{"d_model": 96, "head_dim": 32, "d_mlp": 768, "activation": "tanh_gelu", "bias": "none", "parallel_block": false, "lr": 0.013, "beta1": 0.95, "grad_clip": 0.5, "warmup_steps": 117, "final_lr_fraction": 0.1, "seq_len": 1024, "doc_mask": false}
Each number is 500 + 50 x the weight over its row's rms, rounded and kept within 0 to 999. Layers, rows and columns count from 0. Numbers have three digits each. The size before them is the row's rms in percent of the matrix's.

# up: layer 9 MLP up, 768x96, rms 0.394, rows 359-427, columns 0-95
# down: layer 9 MLP down (transposed), 768x96, rms 0.343, rows 359-427, columns 0-95
up359 100:476575472464464478414493518532335453532529491500472487438478563499552476575491515501517578575506523429612559560520578482437499528525553483468501468504538500590495486504475555528496549372576492410444526522467500497429565508476500560390504516515477481432478413498477532557410469530412543479
down359 103:585515426529468478500463520487480489497569375484508492498456467431493554503555482616495454453492541399524508497449543515558453573473543492591486396426493603461467400481543470451513487531442489486465392521546514492523409599512482529452476538583521457378530535429521470510508465548486511561
up360 112:510517520606539492451491513544480525485411475522445484594545566473498458477505497465569429408534503515413507475554511447480522516493544522496484486440533526472496596505626371491523402414525457581468579502521504539553468420504419578499566508512458527450495501483511486547541510591540396405
down360 093:498567522527437544527491472429478425480500557439399514539453501491539523449558462527535556420406469443476415489492494619539465471469574633506510499431515468571548469479528539667450500507553554496485540516489472487427508517577490553522496492487529426543491452485572517534514377545517499556
up361 087:566490465523451481532506431463583467449519469453404565545493511474502498524466455532479515491442535479424454561484466496498464447463493460490423493488475440542390465513571560363498530430516391491367383494556440579446608531477547514536484508488515490466579466520518512531576521550499583480
down361 114:476549525558466488512477562461491511547475366506510461524533534552568487434451550534572558539515512439543529532389470457545488553422475544452527499494428371479397482538525623466549438457577521474448549482517460553486527505490507460518573595565541485492462496538557512447508464543569408418
up362 103:541391565584585542485545473525524501532454512524481485565539523468477525505452474546476504568530443502456553469446533533531541478418503520554412469450534472500496471548452492390501447476553368524489512465455500501532486452501526626460547515460457600572544519476430361529517490420413418496
down362 099:475498493548501637488480509548535474530539486553512597546542467560504515548479399415540452454480459460483518521509474545548522378451475515522458402469490462494590455552385457559462499508461521516529627460444529531502499467552402574523542502397433474539545454515465467431509542530515581451
up363 100:548493418498517573465494517477494453483504495542376553480482442546527491509469474403518477476529490510467480540415447599467459562524467481417502469397592544492466627456497439462518506413567480476499484447503575489452459497550465646390518474457542552434531575483456429473551506544530503514
down363 110:421501512513564503558490502534435508553529450531437612476465439536526418455534606467461527544433457600506453532560509391509439426493503536506441467633576511515423543494459491529568492554510475546456452501482507493498492500546499541482598601601520489583493497503593508417517470447496475458
up364 104:485488580493487433542527482532446523514531526450373572370502507588584490513420506526537512511491502474478435494574610524417465512554464559490535499390555489487526480466410500541472495436556480507465491538520549539486413543511428557470502506459414510426573435462441526518512519509494622576
down364 104:474477482494514563444485475543517586489417441404492477488538529553490477431491487483523415472385382458357509487479543445572524531571459470467427527559528575507444600548452446421476446507500512528502575571539526525512558506443455497510556566512499508453628484485491580488467534539521499555
up365 101:460545573487470448553604373502459513470434404552455519403568484465490537506487541560491450473454508515503463577481514528539527556588478509544475537505524486448519520514402526429448389466511563474512558430456538507576497517464427512556599375493520484563522554528478579574446468468527520520
down365 092:408488608463501461526515487518464469508437509537575508532553520504424512446442484610427546496441513552469484479559505492468493472509396548363531540515486508477600580547494497463467535540498531548441547500561530536478345530457502556472511516431437515538472538466493491573424464409446429557
up366 099:603477440486463561492477409481527462453453459555471473516475561517394559514615479566509538555401497452457533475552519445576516520514522437600485585461457500535480552448476453480564502437609503512519483506357497534496391489559550597471445511516494519465544555464419498503540529498496523481
down366 102:573498567425529500522510482418478540442493544506514448416488531446568484483495535434458517584537510488527511489532474481418549557591470605493596460481499412478484477465390393506497583535472673605448574462492537511514525480458439463502450558419478525494489503457468515529517470479520437503
up367 096:462428478460538509523523477565453405553494448490504501483544581493428462533569476609518548595569401569574448550416530515520442494525579469462537475515519391502485503462566443484511497428544571552483473482458481494512503419474443394572596531471492496507488534405500514547467510509530485379
down367 089:535489527506486481471485423504537559441538502511448408529532426499604534520504432447542481408441492432493533487576485601343463427431442567549540462499503549490519533461428553536478563597460448507487427561559538505403518491568476511577514461543481566500512552502516450494569572501531480549
up368 093:534498450552577501437484505443474512429467507502576547426520503479497545510462495556457640559559504537568470470396495490490490463544504511470429453498552498545453499477386478518551483505512545560487362487476346491530514515444528564565505512626459530520469556485454459498619531521485449476
down368 095:530530425460490486635486458503482526504546533464500473470557595509431506495543424444399392458457507534444454429534467538469576560442484551532576520511495499438528497517484496464515532529466544551550557460458439501455482511584428463524515404522472395550575492535683495521513466504482488505
up369 105:463563491522488468517400572506539574377534528518620510477526566447570568474556407442416494515510574574531502455577521491460449385418477393458402462478542509411470523553496491507582454475518522469493525521486462493543501501625513465500504476485443507520423497519430455496453507493498479508
down369 102:612359492421481459551467465449486503503565519461536459435505446519545496442438483498387501521551619543465476543615530415527433560406497541482484477483528421537524444537498547423599577592513495500523572529478496489479404496568535519512537473498446501513528491547507486539539482562492450476
up370 093:502463456569507441518538516559545468453523586520502521544491535524536458530492502494528540484413479433488518553567368482570487508453371463492551436535523503439593534506429454492571569401528485591468504586547470459455523523475478452588538458492474444585557480488468457505514472622416428498
down370 101:440563523450527455534494467503423591529516567600514547405479512474478577478472498501459553508532490527527539561499593457482480389506523451485523463432496424564509443494488440476453508576570522405608534517548457526503509524569509474419530458475486510436450417547523549568407557427472451398
up371 102:544539481442404464476494366429481541549488507474459478457481458516450461452540491426453424514529471509566497502563493459402430459451400506424561446513471575495457525438511529441497426465491604457462469470472410499501525392551444528513486596477478485454460413452544515501552575576472469455
down371 081:499512541421584425516522507525560387367470510544465520561531490565535556530442430575527562510522491472546505469468416511521549527435550511509475593533503509453606503551501452514487485452445407568514576487486548521475447506537514440564496412529543576437518448584406536496512406445497474496
up372 092:468453616459438495546543500380570528433537465539534560478518491441466547476436514497469483493540450501479515583434440480452506546538462449536542536458461371448456533542548380492507462421482605521474477512510461522484567441483468514499546479434411537451510527465557505507605499480509619425
down372 089:479558450400557522494453414533570504502495494429498455555475519508513483491407562455520466482452493578567546445600474511543498565503489462469583517564503483557423527527449521514587484568581491507468432463522490455505399555493412506491405579537533449537479566589568512463517448634481523471
up373 099:509422430475478497454533513483575487499520486527454467519413432455511508462429392617519544470490457534477430448465435563601386493575492526586493459563491495478530624502475494449570547499443465505535448517599568566567530487510542560505568503500493478485417510489509479571551490510531604450
down373 096:504566564470584506514475476461461455507486509409539467399565521447504474589455526504456534554565571478429479489504528466439398529548502529543499652471594456451560418455535455469546469484462568554392602443502450522520472436501513530478538469480509511546517441503486547440462595455495530564
up374 104:490499495461514454544518395487413521494446565553439549441528530519547467544529541516517551444612501471426462592477496471481463591494428531547570417521587526449522507520497560567597492466561439483553433501579555459542495537510502391539481458455504484572584429520549553541504537410519573465
down374 096:551569534464491507471497521518543488481506449478559496452490504556468520426465514465526569458472532480540486528462450583474522375515474496486491559500484532546412446514453486557558521472485623579509583520574466534457491457547473405539432456493528366571405508469401592458619515515550554525
up375 092:574447489501511510534400577465518462493504447538409495470534464512447553510500567480571546530381468461536426445420551444499524561515475464393502509461542539469565489412495467530494460457508475518501595582511508581476507500514500462603466451536431579514508433476540392497511349510552492493
down375 103:439499467534573484495556514492553548393539464491614455442498529462551543535449519471353470565502487512497484505550503493408492539419396471570524529552484507447437527553580466486598558536551529576595429537496583438478510515551555612511515516455549486490455463530478505513498548579537522514
up376 100:478460508542554461384450520530489440553490549487537592525501501459586565428522522457547407500572595469449473571432451438520477459480452499498461429599514515534548491527465539555541490422499485655472513519574538592527457485506458440502452428438483469472576518468495467561511542480437469579
down376 090:447472578483533482504482466457474573406447544465500592486468515587533507509574506534466484480467430510475417448458520369495450451457497404518551416518547517531500552389454517499536523481476424504520474516552480467487439571542404523516511501437441555533424517507568505464434493344585505503
up377 101:476553418482490490545501557563441421539478473537461598512453571479537537484493539561529567488491529475421392493441507549578586509524491508487444574514505526410472516560525572500494427397501356401447474487426513455462507465521542482485522379512457539493557437425525467423515495463492534478
down377 104:564537516497536595373444562576493487453445529523464447480461504415458406508635504513564513543448462488519556479552585469459472557582513484440520493395578495542527423524446498458476372514538512446446510541463435511539556488515443453533476471515481532564586473455479440487461484481513428483
up378 092:580412506524487481538508539520500495503560562498524555476531487535542553534558480444523535512500498577464525483425507551519402600493534470476531434576533413422551530502525507540556418481457515543521470516484524416458503453526486390431438490564491640476451661486548561539505424509428515469
down378 100:487488542431525472437441506552407453510458453543463391541397425571476497455428404539541475569434465539481496473504509524506462560577496474463486531439544498479481476506550462538480513570513479407501479473508500504469475442556477520488525450580503419571618514572451469426466586579375460532
up379 105:478540493603480477505430403441540462515494465526501602575427564456500494470507429488489448543515534491541488544594514505576525552528516441483508414561565430522535520502601471491472591478514348549479476440471578397455507506527572464551487547493479425438590519457520501458526499521525510585
down379 092:567461472531468544515587482481483518474467535597422485479451514473542518490452581483418543502515500533435447516377581535415448454540604519469461516418448474479377513488514530514512519573491593465488552520477541481496446476553525623386481480491514407502439501576555521512463537503488428438
up380 098:414520533528519505506560492523471414501523511569442469423511526523493467458384442516467483513460492545570473555579491495479484548518526440476583464521497422496438505553561509494559545453405452511482608456365557493444539412437472605564468536540582455454555520411478418509519526492453462542
down380 086:534507477537540468450404456462561513526398438560539488552590506502519466441532607461493469570493440530473515538443553480557577463458588489530588511499452516471523533459424469566484511479605413460577431612484510515507465494502495492454437528478497460633484419573505473569448546553523503474
up381 101:497585550479500463518638505577452624444583574566590464564458460520485513512472502508436621551509603446578553503626455492417496474604439487480531495472510556454511463491469410465477484519502510498450580497533437475517570515524542558505538528444469555503470529503516492511530468461515469521
down381 094:564516460500431422417466588482493551512462503490453443541539567558521607513485486524461528461497438473470514638445471501475417478538513490492513473535569413568520454450491473607544531423400524413538506482512475567444627458526495415508517522549469588498481448451532506441479524480468582479
up382 105:423546555410461472530400437484404386429471447599476524523489559527460524539532463428519385492500500467419554443494537541537423455583500493562460475440561470527495362510466483487511586495506526552436559488533546442507453506436469492475611476505572491471455505479524463490529512488515570502
down382 114:522478459428523539574464462510332512417465547515492473463500422524498536430516497430541477503544509501537407480572435525513619499389496478530464396511489436503475473525461481448558437566527482486483508539478514492583528535528585536493540498497443614480511411551531489393575539524545473465
up383 096:492550499440466478550497464569438415600559336517580525529514546534550523535579520489561537524478516501544467554493474424443490597547553529535532520474481485506488566481544503515391577496471516529506507447518505476479420412611466523566408521471523547485564481419553521517610499470443487465
down383 092:454445471522510544485405594426616512504542486480558554474485479476432467511431563588413512555434488508518422514477468481480505408521444480449478583486506519466482401536554560528505549535368418522568477609525536474525455459455571463490492491452547542525511461529467516532433535568592500445
up384 102:580446542501432473514516541559489494553480381491522475509427514503450473552532477482498618540599500444541563566469532426495543548461519467501521412486527449555495431436341435519432552442402527473432438484497643511447537417533456492475532480468519495554510501502471456470473461516465502520
down384 102:570438463516490469615524508479582552543450498506490550523530497422358514537544415515457457445464438612559451446476507485546472444469498540496534513483392486500583481523490432459396469520525502480468609525616425537484535519464493496490485528491581539461516576523532532488514484557534492383
up385 092:559513582472493491539509621427548350454529455567449566473422482464491481459565507422535462525571478590561527526552459415527497560573451451443542522567496522493528493459531458539479540538518517566516517501443434463513564523463475445413387467525443440499535503440475480487465524459426582533
down385 100:489544534591536633532431568527500438546491419577505546498469546479591454459523503507511457458489465524485468561474586497495421621558448491467594512567536586480492462501486465618453505495505539424476605516482476520376521492478417496482515499469528434486527491482533482447473538571594512469
up386 109:557557514397493484508568499469478485467483597567488552486472539396559544570445549514574512475443493492465424486524431458546396484546467486552433551459551527549454405442516497412495446467505508454383516443485541505524443506380496419568476583486553523549487562488519478557508562541442507446
down386 119:541560502470517525505440603513404476481572550567496495571518518467492593464434474492508540477568414486451448553518476486435533485503576595458399527510454440538475660514571550374507529389465500477536449472503533508508544462500484512503459458414488441513538494533439535522541490499401519536
up387 098:516500458497449531462531545497472473514462384547418477533569521471548515530500518553549386504514545508498479506536460488543502535430567473547489494515541423466468554419515411482496344574442549499543444545435546599484489446525570506548518521519527568566473499441433504567573401386464462524
down387 100:500478421458515514534479474522576499439517487421593484467415449520430452442492578431421501409449541493485512450486509525483438451530552461499522465488437536454525496477541598553470520445497475414534504565402461457402533568438427449460528534454421478468482494590512529396436471507564598471
up388 095:597523502488530435557423621447501585537509465517431566557481558571550527487459499524569546484476551544465475591450453491474476613505411558451485577494474428422551497536471550516617591493567460447496477525506542519472541489464440537532436539416497517526534428509533528497507456490567580462
down388 098:474563468473486431459524538540484555449493600558489492470472460455471550567521595439532515470526474430579414458505570447485597452502481500470433496498501478491454432435475533515540520591416504527528457416438486511579486462496382433570468572545499462532505487473540425521434567647463520493
up389 098:558506444531526507464535581513544465481496525439425534520457560466535499497459499618513426561494440575429502573460453428560581499517480475468481438503470477559492493413525525461443529589464483422494465483506497366439415513456501472424503596609436533488549508403560554554558508505499476558
down389 082:465450541474515525488467495497534512504467464519455571532471386511577489463506573486474503463543498511542486485486564487468456480519536558517546480395487456413473556571352515438539403335574600522461541512493513481449538500465493507514470513411499427553498558506478514456377565496556569465
up390 097:599507518530442491510555447408440525495512408555464496501440455477582556495500477480562476471533477471516460586450422393571517573465497519532458434363507574536485470441476499427537518497591496443510523467566555546570568471518551550507594465455598552544532483427425485544491536470498519476
down390 114:492492548512492556544495487530470567548520636479424471503505536458411535452512544475527620473482531584515511515507528568465583527521521553476543513486508414525453412522466386514533467408468417443528553504578416496557496592475570480518509449430539551530456580533509432484419501552514418455
up391 088:583482551570566503491571501429491481502493456469388493432510521482472454489435462427500478414497558415564478503537457453423498413497471492563480571495459584422527529523385485452509499510497528475441566380469439437522586482516442444526447459544494437435554487423532586546555474439494503498
down391 082:428408550491421504446522516554450505483406546572567555371463520442439519523424458444488552455461499529499526485489545516453509474359488486464525484472608447605459495436565479499555477562543576531526464490455449550572505494483530492490446433519540468531439470444474518449397472554438505546
up392 102:553493498365511490625482509514436492465437532517535512410522511562458493531626450479495476462556502542522528451531439451472390538530402556449537478426482494457517517472570471447479427455508534536519510483478452425524572451533598529372438584513464518527499479453538531428465478525530488577
down392 100:445452548536520436488565373456607506511406480490482470501463547551513476510441456486536528514526417453557483535489464508585464525480591487470510526549499458630480522548484577564571439544561477489572535452487561474519548568406405567493577512480484507487496496456422580517421417545481529529
up393 103:485540465528412438616535505509468495524480479487500464503527560517508526572496505558534434512497495501404516579581566485495434540463547514467493420446500497530464418442472496378510355525569462506494462510460491550542497496571547454556483471414388509537462550553505410548440413590472444516
down393 089:522496347538486498499466518437521588577443531514521581430518520414550519506523533446555519553498530518517551505470511450532553410588623496444490538521502491447495599456590579550449543441504429494539473492541458525459508459385507580512486467479469539421532511394455450491479508549442525481
up394 094:424522400574425397480466498541497614406511499458548506464514487392530446546510499537529527433476562510539466491489386451464397502511470420486470465483554452522462550452463557486505444546469482398477483532459458462469556545462515527489561511583509452539464464477540394516405508553519410532
down394 105:596560505489536534457527445508441489510376538559526504495477590476521509435460558511408537434508492511445455483537428476444514573457483487521453483516502496499526524537509543429470480469571503478459668575611535550534462443450535571508377537491491464532542438476542579596548461559519520493
up395 108:568530531585555544459501492571557493485513594583502529546477476422505519542416500498551474441549527542496454472542577586530408563532462451543539450419515492470535542481573524517420550521585461605514562430516506435489564405417479470501518521498455477478526531547402575557564571545529542482
down395 103:438445447532493530502514444390478525473597544426473461505469516504544459428510570481513498494543461414596429520402526515649555525461423503553566475540478449461481575499490575523473516483380523541499452524536415545458459542566438498595518506497466512497497529420546534469497401469465536475
up396 106:559486460488516488435500496467480503485514477462500496510527547384499456435542466431520450398477498549537545370559447472480514450454421476444545494496540436379569550463485413476582406448429476480531458512452474474536532493498431464553421554497492622506492412432479477540470461573562432520
down396 087:486578587413512549539438490623505498561448471427405511509574470573488466527427559525457572468517576480506420572473498617540515504473485433456433511496442522606449456568576452446557462478527518500515549501570488511456476556475584524474516502559526450470518536584483577448529452456492536502
up397 102:500457463545436511520585480507497431424471516512454561545476481507530457549463586552536547471515560591476425492451389611498502436525473459510533469448562503490570580405472588505499429612441490470484446463422488552507531514504460451528414395447446510527511528530413513560451471448483529440
down397 094:438446404555498531583433480463528541409571501541472496652546446538514482517533670522580571493477470528503504530493507521519541559573551567544525439518527455488429492440497525484539464509441519443462512425565509563503514412453445466513514609474412503490493552477507509477463520406487488499
up398 092:508526412432459518513457561519451464510461466542515510489488476531502379500486442419489569464437549527362501534544594528501508525518423508427491445462512486455524510548468428443526479541530535511533494604466497568570530401605499505532566507620524512508535540567467401469493448597425518526
down398 080:567425543453531554534500455461517444535448472511474489514557473434489526516472552402496558537473533564479469563539491509473389530467603489560482476542538535532449505435551522499573468453479462499502524520459466522479484534480493578453346578533352461601475586443555509511491602493423533497
up399 095:556470578572551492456552508532638474499491467499428507549488495534453499605494548571527593524486386463558435521454423502493425477476417474538482496546461532420472469448573445541512377569519460482506508525468410476539498516508527526564420587579515494516558418428521466493555516532529508526
down399 092:471523474534554519527551501534517509485529533585439428530518478416506554624549593465525434515492574517465444537496502562581539449437452497514568547467462498482459452611519542572441476448455455554540422521456447531492522544521381422462488426484549406564491477595544561423494556504471538510
up400 107:457507548573522509509466419516478484505499418535439485495530377544520533471543447445567422563536525507499548458420518484494514490543501469614579495444460415502432503596437576537548480500531541440428579491576475524499454486508537564442517485511532426475510550413451492535523458377528565606
down400 117:524454554550471460480613484516485449451478541517494493452500484475555538517543479383454451438518533412496510447524440429438488559562479471464514409472518545545541441426549529539527485349507568469487530516524478521599460475464436464495585478575470435441542459461525507463463478466436561645
up401 096:494529513532448503460468475467491602434409450438525459491540550481424526488473441429553476530515502466525446408521452425413411504458456496444415470499590447564478471433491447451544443443478375599492495427497501461468580584421464547476489500505541483450510505486404498494525530536609504522
down401 084:519542544519501489539468508525501453575546530549499543486459525652377515517439504542482549520524516481528474514512545550498488464506510593481491482536512485517456346444445456487517577468486491415518426460465556443518495562506441485447482614574532521658474570548530552405473457470492442495
up402 096:431422521560570492526579594551486541512445499531432477515397554523558489430524512478532454489528544411536541542534523534582485458445501485549496478636614437488523445522509534501599533497460492551400527518575461488582422506462467476556452536520469457504572455484577518486605487476480434502
down402 093:594570467484469466449488519515510519554554499447443454442517450475491541541547466470506506545600465452456459579543549478443475543536539538591433562515432488467523498417555454372524456525515587489534584540520475490412496499560402496490524436488419525443569492488441464453534505594622558511
up403 109:538478440506483498532411451406529536459518513458460528504457545512436439555549551595529438527555566583457481484506477536422438525543535463454533509570495411518461531526592499484482469552469438538528335576431496502490521583560539439502455521416507386513438533482571496558502517454515573504
down403 087:496555568494441499556576518541432469563491515598550500447570518501491607538476442450538547527483581405495474568502557577455535525458511547469499419463583558598576458476492520488458440412555562479460636489516535488493487430519488517532525510605527483478490550483559579478546451527494541577
up404 093:535498462556535509608482508520351509478478573450467461491478463389561456508477473507516562475520437577528501486514480546594459534454586545497428450319490499433545494507459551395537518496487543484478545532439534475456511481590482583465490450535529491562444512457418499561523504524440497497
down404 097:518479518477428496524524547448512512507545508494408542566479467394547574539509490422517439493502546516523452520408421560544504566542508454561572550502375536510477530559524360471423500516496450573498518530531565512508490563592467494476513377483519512460570521499414498600527442589537507517
up405 107:406502569530499404465460500480429435506480554439523578476540460440438465427515513447564482574574516541519440481457409418443437478483608477448497424479557397461536459507598440449528438524507505516544465475503420509426481551486460490543543515514457502553522533423399466586550482469491502548
down405 079:482500513524462452484487527360445485472556548495483431552470501465506436479511479586380502447486463544477430431519529451479527494433489573525511507530414504464521539508445542538504674567626501388469444457531507521547473553441567442521471541486467507432497475574580552492471517485488531440
up406 099:527451493457431467463489486528534484390476453513495482505561548455508530449491558475501538503526477562422554469488382548537527488512446530527471390501533558461433510527601442450440420446511546469511590422533407499536614456531457414442501538524513566397515581514423484525586537453470466483
down406 111:430598470513447548566408516542608524512491464479394553557460448472353521550518562508523528577486446540394431561484512501549555540435522533480510457511478566523414425520453532461502452450429527560445533546539420510562550473557452477441562503493551482498475550531445440493462487472556494502
up407 086:522495428421500494469500526475417400548487495510526550496450492526502540522499524600494458500498454449427534484426523491412562448608429506523485484536448502480590401496603478403487553549510584457372508582445544507533488546564424557431473506458537475419445495472538558524491544458500432484
down407 080:526513563527435458622531469543447491482427459473527508551586504557489569515400512459500502498548555540504521418518545563386543571446459504491419537514548367491535443485407543516504554402477563427502583520543480576456512512488471428484464440532496449534596538513491494502540583525475452516
up408 097:570495524429475524539491532528492467431565485590504544482465549516570497573495437534501497346498536508529532496476433468443500647517419519527521490544530486541609451496523498487510418480496517548463476434454407516511585471456548527495558459502504464508479512483399396467478367465429446539
down408 100:489446512480540559404479483419590459596507527517458557585509410379528513455483564474480418523481512523517492506579503459606459428481476571517481493582475498433475550491559516434418535458533443495524465517550513500429590512506548478486573504406514581532366467507471505558465454504543534515
up409 094:478413544539453491600516496494524476417487540455562493577507555476491473370524477512561519542489613427547538488549380521528513481387537510496391521521482521420417504456573454529455503493520549450464547523521440560470533507576510573465485488566512525490539517488472407511621525520437550464
down409 088:568502501477453512513510439495602392504411502429513443482485555511482507517514413504432475561462517529534563413471405525584480474493528578500399563569544486433496472483437546528456457546509532482485386533455483545492475481526483427576507486487593552556562473522446469472494430460604509385
up410 093:457431596558463561482479446479581516503519455565500466498476575504576537538510453426437511445531477597429572433425582489528469484433409496448434516560483473490440553454534539523481496515424497469512500521590449582456527463387462497535510562465551567512540490560540552542513515424376503520
down410 104:605525537421519411581443467529426517502555565518520570580443494503569419502505407502434549410485510444538498510497475462511609508554446506574518520522515631449531478460487492537524530627460519454492518524509464501499525522427515506526532595537546574549562480528507536533429519451539582430
up411 105:546429550571454570583511480540503414580578560483447482480476539474487484447565448597517556579499544498466540545545573469413511454485550501576514434502482535545535526569512548390453441585555541542468557441572418514518508492518424464572555422576534445539523498446464475542515496503573455494
down411 105:520436480612585459498564554490416541488413492495492623492470480486483470508425556380533511486558486436491472556530509462603466537572514465476475500537491529519532586441505525539541463515525547505459479558434517497470489476521487520485467455390429522522468577525545457470446502373355514443
up412 116:429559534545495403418497552507393489518481470488398438442466521430529591536534474522563419539520419516420530414503530504471484523485502511550513460569515381402576515480480544540539411461577428505492401549474490562528421451456516527472496449572520529520556440464498509507490515587477536497
down412 095:511456534498460561563445512438501434471548420454581452465556516487427472444430502542494494550494584512511451437517484495508380479484502451472513451435483450514568457557498480450422503454496512427454628468513518566451500547548402459591413575561446600462520394550476461493460506532454495506
up413 097:587512475506441415508437495467557480491562459548467475381467542446562584496547543404505469449445455517471486529483517491526475558544587500517544500556519503490578531606462560430486493463500475532457461521573509399590465435409461451399600458518487484495548590477518562545516466426529540527
down413 084:469507566556512469491401430579535532533510560435473463535560467548492525427530496614404543496521464518555484482611585453473494474413517545492455554468506501527613493467542472494429517535576492549586551483518512496430444491482434455533479531487421579483429506492406463487486616457554561461
up414 087:473495477532517572529571511442502484541541456532522484530507554433517496562498533557433502488475554557404550433553487486577467429516615492548493402430616415447462539418509566527485544541406592451547523578504574502514457494508366494532460538523447587467517545561486513490542447487498511461
down414 101:567511483447482472470412478554482458426628459594577443526615459504474465425545390541534549543481624553513543570414499448520526478454462509548469454438581442461499514547548492516523519465431525510503542498448512457465602519553486451516492492453465554439487476469505590487509563467587491501
up415 090:520473464601520527581545489481479455562542550510535556455455550498446517498499525541540494469560541496471488490467451528503464495440484463501589379508519502512586353574359566520557515497482511427408461524479481445531454424475557518428510569472533550551553551401493451504571511529546420452
down415 096:525555502525490448422504440398511461411476444481482448537536548521530499478535482536524428373493550544531577522379401523454465440517521421534541538573550547531478555512475581582479495466504513488442550537543545470578454475462452440544514489513568520498539574517531487545541339485496561457
up416 090:560495554442485399467595562498453518540441525450446495499478505518538444523532425522520577544541501567427458411534478410456470530528443512467513529516548520517493443517468486427543341498503481532502489528532461465557504538544528593495570556489499442512543411468572595456420523458478367551
down416 103:514470521430448547538483436492457475569523397478477504496569565435451473500514526454462349524533410534479599413465519504565512527510435448491529506465522486630516455488567479534548558543447456495556605496499484572544466501514590452543521491528416531440469552536537474477454433420524461421
up417 099:492374480442469400498437530439475488447501569507504610406392604485530562477435473546479405506504535464444488461409548485555525544585571433489483509487592536496434512508476492456518514456450438552558469519557480479536504519549475532497515426446516432427549492456548510492452436404481468499
down417 109:419619527449483496443520524477515542513476515430463382575531496447416467534442460515509559497460450533387522516511463520395542449517604554423627442590446428563481477566482547493489444426514507510567500518528493535525535556493578507467479484502477539476483461449507521483432440419552542528
up418 105:423475521464508500546559546526512475604475501509433483502437600547419445477395495501556566431479492507503581445368434543420482513548523434624519584481510548443430497565476510476470479512517510535538509541466425469508483553468381487537605480497425473555526551508431494540506562493518527511
down418 090:481407464495541557526428468590533469496462536587545489491459363430476577470497548457478506517591498450423541515573518503469562471530498603421527442510575509518501513475475512406479402489569460541497450526579560463506549508471474436473549463502545504430487567462501548450507555381550482578
up419 089:488376516532473401481464484429583491472474443453395552453483521594421362523559467482499469542529558486534528574475521521518535452463438484508551441572489497516543526533567494449529533407471557427501570580513479536562424525489501529566543545538462453565586470454509536488532445512547559436
down419 097:595498506524459464506533472566604484531430509476477488462543465562445469455547520469463577532380485535491488512543484433485507543448589499469435530606578438529575480450474440497435481488508529503515519564439578438451553513516410466506532527492620532551413485569543425516557499540402533425
up420 093:532563479445405473576540524481461397481463432480508520508388601492471535567589510496583534470460450525521555536457458488530521511477596470512466542468486513447498560416554549554527445493523434482511499460470476561408551496550527421442506455496528619469561544465552447512491505538514652540
down420 098:501563596512526494380462532543475481455449543468478531547556447534379534503461498599447393467480460456603502482453565546508442495509478472405557499474438495520494498416414456594528612528405419520510468478486457528513549475534574490533512544565493503499543493505541528477451456550440414493
up421 105:448507477502518551481465390504502554524417563491581470522532567345581554500413451510498468524548487446404522418483438483512489492545513551443464565432506514603477517413578569506472538483492583576494509495484479541535518426504465609441486555503429520539393495528506491531489524434482542519
down421 094:458462507495401451499510542516468549576396498521496484511418580453585525520477561520463451445513513499527502626527502466489443426481513592571427498526515520455537436427486550519449466586530394413449478518550544513380465513387461541539538517511479562568490511506484515459555462567443496568
up422 088:556596411512520438505597505547484520514599484481479472545530541498496593410528453496419553540533492533501534466442488441383455594465449497564546413463488526484466532475490519530555524448520511579447487552589555456467584567450476571463484479495473436361473532519508540593531494547517470516
down422 095:369558434495511459464499522559530443560546531458462478446558528520531557513451422573478524519540592393565481518492572470546502479548505478490518526496542491558516580506556485592414516512571576495571611420523469464458579470514524587454510496453506413466472477390483541515431425518501498453
up423 084:484542470565541485538504445616571447608490519497529558454471563445648468554516444539435516476480556509518400449493502494559515491455412440520421473512454448478464503527556578440514509436473494591493538471486457433438446589497567493587480558508538437509419566518489427503461560483473496525
down423 090:492537456477547569478480591562527564523558357542447546575506526583424550451465619506485546479477473572523453495543542471553506419478503576506429445582464417528536471513539422534483467551537498445523544539537477510539489463401573606477511452448525474504559465439518567473510579480466489540
up424 094:476558599503487463467471551576501545496559529495524417445388513548484391589509487416470567435429602479492448592589572558556452464472487469417615511574481524540497501471545494451493518495502540475527498546395456526590547539495540519499487478583530551564498514498434445497524511479529529538
down424 095:434464408438387498512534506500525635479547471492504540567534477453416427543496464455548477530449508599417584554554616508535450479533517543484468448458535520440505510589507482466526490534485424479553439476443525558471540465581424566479489487515429478432584501491524509412540495443524524569
up425 109:511494531451430482499465569433520487526590529475572465439490530606558501443463565539398484532498533547560489562496511436475465524618536398496512503541489473421452475516541539487481449415548570482378468516448520432423539500408458439439492486514509498444550483474549492514428415553593502443
down425 114:481403477529453534550562391549382471478516434517426395479515552489461498526414482522507538509456485525531483441449511474432499520546512518598469503476448536494464532566516521488590590492564447495544417613556587484566548440521529566507550514550498516511424523459507461509573426449478571574
up426 097:491534457543443586490563469521559470476503473524507537447564519491535478557569504445425542548474579516585480404479542411475464573460450460540444409530538404562473555475510500466477575495529502438484527515528411524480485570533597522543587559479489508420653529560467482495526429556435485488
down426 111:524515509484526442474433451586438558427395444594474528412501389449603521455554425482546475542504550481515486614504498585440497488483447498507532481467529554463450571499453543504559548504524440408487462517434521471506488497504507560534563526549569459441505583419489479435510594568504431502
up427 106:572539521493382457475490484503574493532492468539500472487444408517545498589408572426555470408546527560504541436495491562539466564417509508507430441519462364490439415492529572497484565521572501442439586555511546429542444477500463592518493512417547482458460502438469464474573518494471504503
down427 096:448598482512454521533565540586508573453512432628477469578595487478498505550448460485506469430455492487401561454592422414468557485468491515485446433488481382531483554542479505554552517488511542487560433586502476573449566523519402571500505501501504487436520467410458558481540508520455542495